From a checkpoint of a small transformer trained on Wikipedia: RMSNorm before each block.
Each number is 500 + 40 x the weight over the matrix's rms, rounded and kept within 0 to 999. Layers, rows and columns count from 0. Numbers have three digits each.

# k: layer 5 attention key, 96x96, rms 0.172, rows 64-89, columns 48-95
# q: layer 5 attention query, 96x96, rms 0.157, rows 65-90, columns 48-95
k64:551451434461517459452413469351527589441536444450482495483419439492525490464442561453514456445453395487580393518608520392541399530532484389529494
q65:490491527533468527550532490545488511542472530543486492478515527524505493453519480458469521566495535498531547490491516504483500556494485531500545
k65:455554485510490522542469558519450409485485521490536454508572484520488485455544509501498489511560525511470531457450459528499533502484529570447533
q66:533523507477536469462470512452521544491556464496539453525458479434496494470532494542571515443506471537450486495521506471496450457528471497583490
k66:535525509500498440520414468493506504487528511501501445428468463494453534485501508487481500514546492496534487561540493485598457530524509490514453
q67:536519431473555536471484518460524561466454525488497500561475502517506518509451518510523492505471497591497458501508471477482469436500490408569544
k67:546431508510527471474486471453510523466437476499462467477543419444514463493454581456541521441448452458487429526515495432472499482485557465528446
q68:494482498503527517495512430438596507497511523522432539493501510466553478561509506438501478467508546447527515537531562501552462547493537473500498
k68:516543477516484484561492479563546441514470449505502527501489543476563495543466564505512529506501495529488513539482520572503517520464521558494456
q69:518463472508512492492481510492546477479464477514506494508458488493504563494492516495566530450436449509472481521467550501487448503517528488504482
k69:544467489524507490452468514418544503419521492443532509467530505509551402472452518491535458446544460523504455544459500424484424459503435452573497
q70:483505480502466460552503467496516522572365430585512425479483507517500550506459489470450507587528506441521507534543555494507470536515449515510520
k70:561560491524447499494505471482480492505533515439477510451497467527537467532551540519484490489497511509564497517548450525486469533470502486520529
q71:476490527540495453519543507564527492502494477567520519490545483502503433529495497496474458505493490500516485572474523459534552566464537617481513
k71:540459441506487445477476488376552584470566471409466492475470465465497550500459550457519428497468453509550463499543609390521465508474533451515458
q72:475548485568517508524491480533455516539452482476470501511535467476517512493504484520522508510450528520464495522501513498520517490494506496456529
k72:508536547470542488499521476457560526466477527516563506511497488465540565537463519541524511482534478497537456524521507493515504515535562466534521
q73:468556520507467485451539486496514525493512525529532502466498566473546526502499451514508492482521476537507484501528618501469485443448509524518462
k73:527458481530513508549469505526519470499556493483496492469519536522435486538447517446519483508490560557526502510477429522521494472480518507486547
q74:539458465457420495514420559508470483548519543525525486456467498407449591506506525462460437460421441521521457534453504535507463538475443489529478
k74:482533482548474530555489489493468476526483532561431511441481538574502468483492503463475453479527570527497499459471546529514509527517536503477524
q75:555529482576537455505531501478603518498527509466579492459529464507500549548470533542514478504531535490466485500518490439412446469501501483547454
k75:508477520487504477555507539537466456523473496502550490478535580533485525469527472478475503499462577542515551461471504581565536509498505499471512
q76:463560500478504447513536490454497510484456543498458523398502426484506498465500514471484528426502435414516510530519464531512565500535599465562513
k76:507481524477491524497521538527486528449479504501495476478499494459519529520527515525510475556455469501502558526508509512533468516450508518501489
q77:512508558451545495466502536510497517518505524548540477535459530421505514525467517438585561537606464439545452522592507473437521565431541442464545
k77:427476516517446494507528485550422527522514516479445535506525564511512458479502494531494485520507495508398596498522445492459519490518482546531564
q78:470469471523515562531541431469530513491536412509507557474489573475504516431517507474556543504470422500614445467541475491443491542546477477428457
k78:553574492538515520517540503542507504481497559478556492500544492503482537465479477497483498495472551491475513483440429511485512427526488519500456
q79:555471525471569549518517493483448502483480532527533501522469447513566552545473485496527485498511555508504506487460411451425506494549454539516501
k79:450515449447496494506505527511491482524546463509508496532480525557531571466489452510456508451508555527453522474495501543503517443506579506479492
q80:477492513512487485502548469545504488537527529523483504519521481530529515478528458508468499532514543521490519502486467488498548491480467561439537
k80:568451475437524514421482446421526529490516503444503527501440444500488501529484523498538447469477442445552455519510528470494436472548519418515473
q81:465528499511509446503485503489565535467488442488513470489489486530512475521555466482490454493552504512519513464554514514446457509472509479549499
k81:495505532534474544476560527499481452491521484494469556448490531521527451464538477476484523543507525448506555542451446485500556526492494512527510
q82:518501479484535506476513518477479541448475477452537529510501490518504523521509507507558472446470512476563475473498490490465488467549545480586509
k82:519486502540479473469472495498554504437489446498467442505491470483511508544497487486547491467531489494476461534558478442506476556485484493581473
q83:503498455524518495516512497487453443486462563541454437505500518457535550484457499529445484576514465483467481469530502506518534508487500455449544
k83:520467518423455592524497474538517527499467474540490495500485509546506509552493532500458501489522522527546479514474573505486550485522476522522552
q84:488479470498488521512503516498513497494510562514488519535505537498482530503471474496522556515530515515506534473484483487497572519481487493504552
k84:482498576539420522521486540626511465508475500512560486521469502548531516530509501415503532520518524452492543525449477508503504469472459514502517
q85:521463496497517550525429509455524493480514503519470501454478482467449439510494492477498442484488460459490499490507483495522482540499498455557418
k85:475545495488472537520504522501476524513532493473498538545520475488505525459529511577550506467480494516510499520482464509484530508500496489531498
q86:545510529517508583544453509484498494473428541471516518427459484507517555479561538497457435576532486481559491505532460457569524500537414451562498
k86:549546486498507480437495450465604493470484507468449499486487500487512462484442454501526534435482487404518475540510469491582519527478556492532493
q87:517499463565513469466439488460458489434507555400450494502474469432470481549463477542504490491537518431583488510546538482393525434487555403587469
k87:519487535542525470449509525451496537447488559492503489493534533453488467522466503461448498531485523469437502520523523480485503449494528519460463
q88:478525456450472467499527514453492471531522560532529489460468487479488423513547466507491497494508513424451530579532393510424479515435506477424458
k88:563483456468544481467450469465473535457539444494480525484446532534487457502499550498490467477452514513546448563514528476512407464537487441547516
q89:548406526471494568519536459511431434532462521606492472490533499508456576461500449494529519553545521489512516520465536550489548478519542488488519
k89:538506512502474494468457475503533523490524467456460472514431412507515464491440532513495476453503453528464498468497476442505481453552517483505504
q90:582511521549465510529482503482470453467519543527463453536506472535564516461510549478493512563585506435433551484516547469466507503565487479513528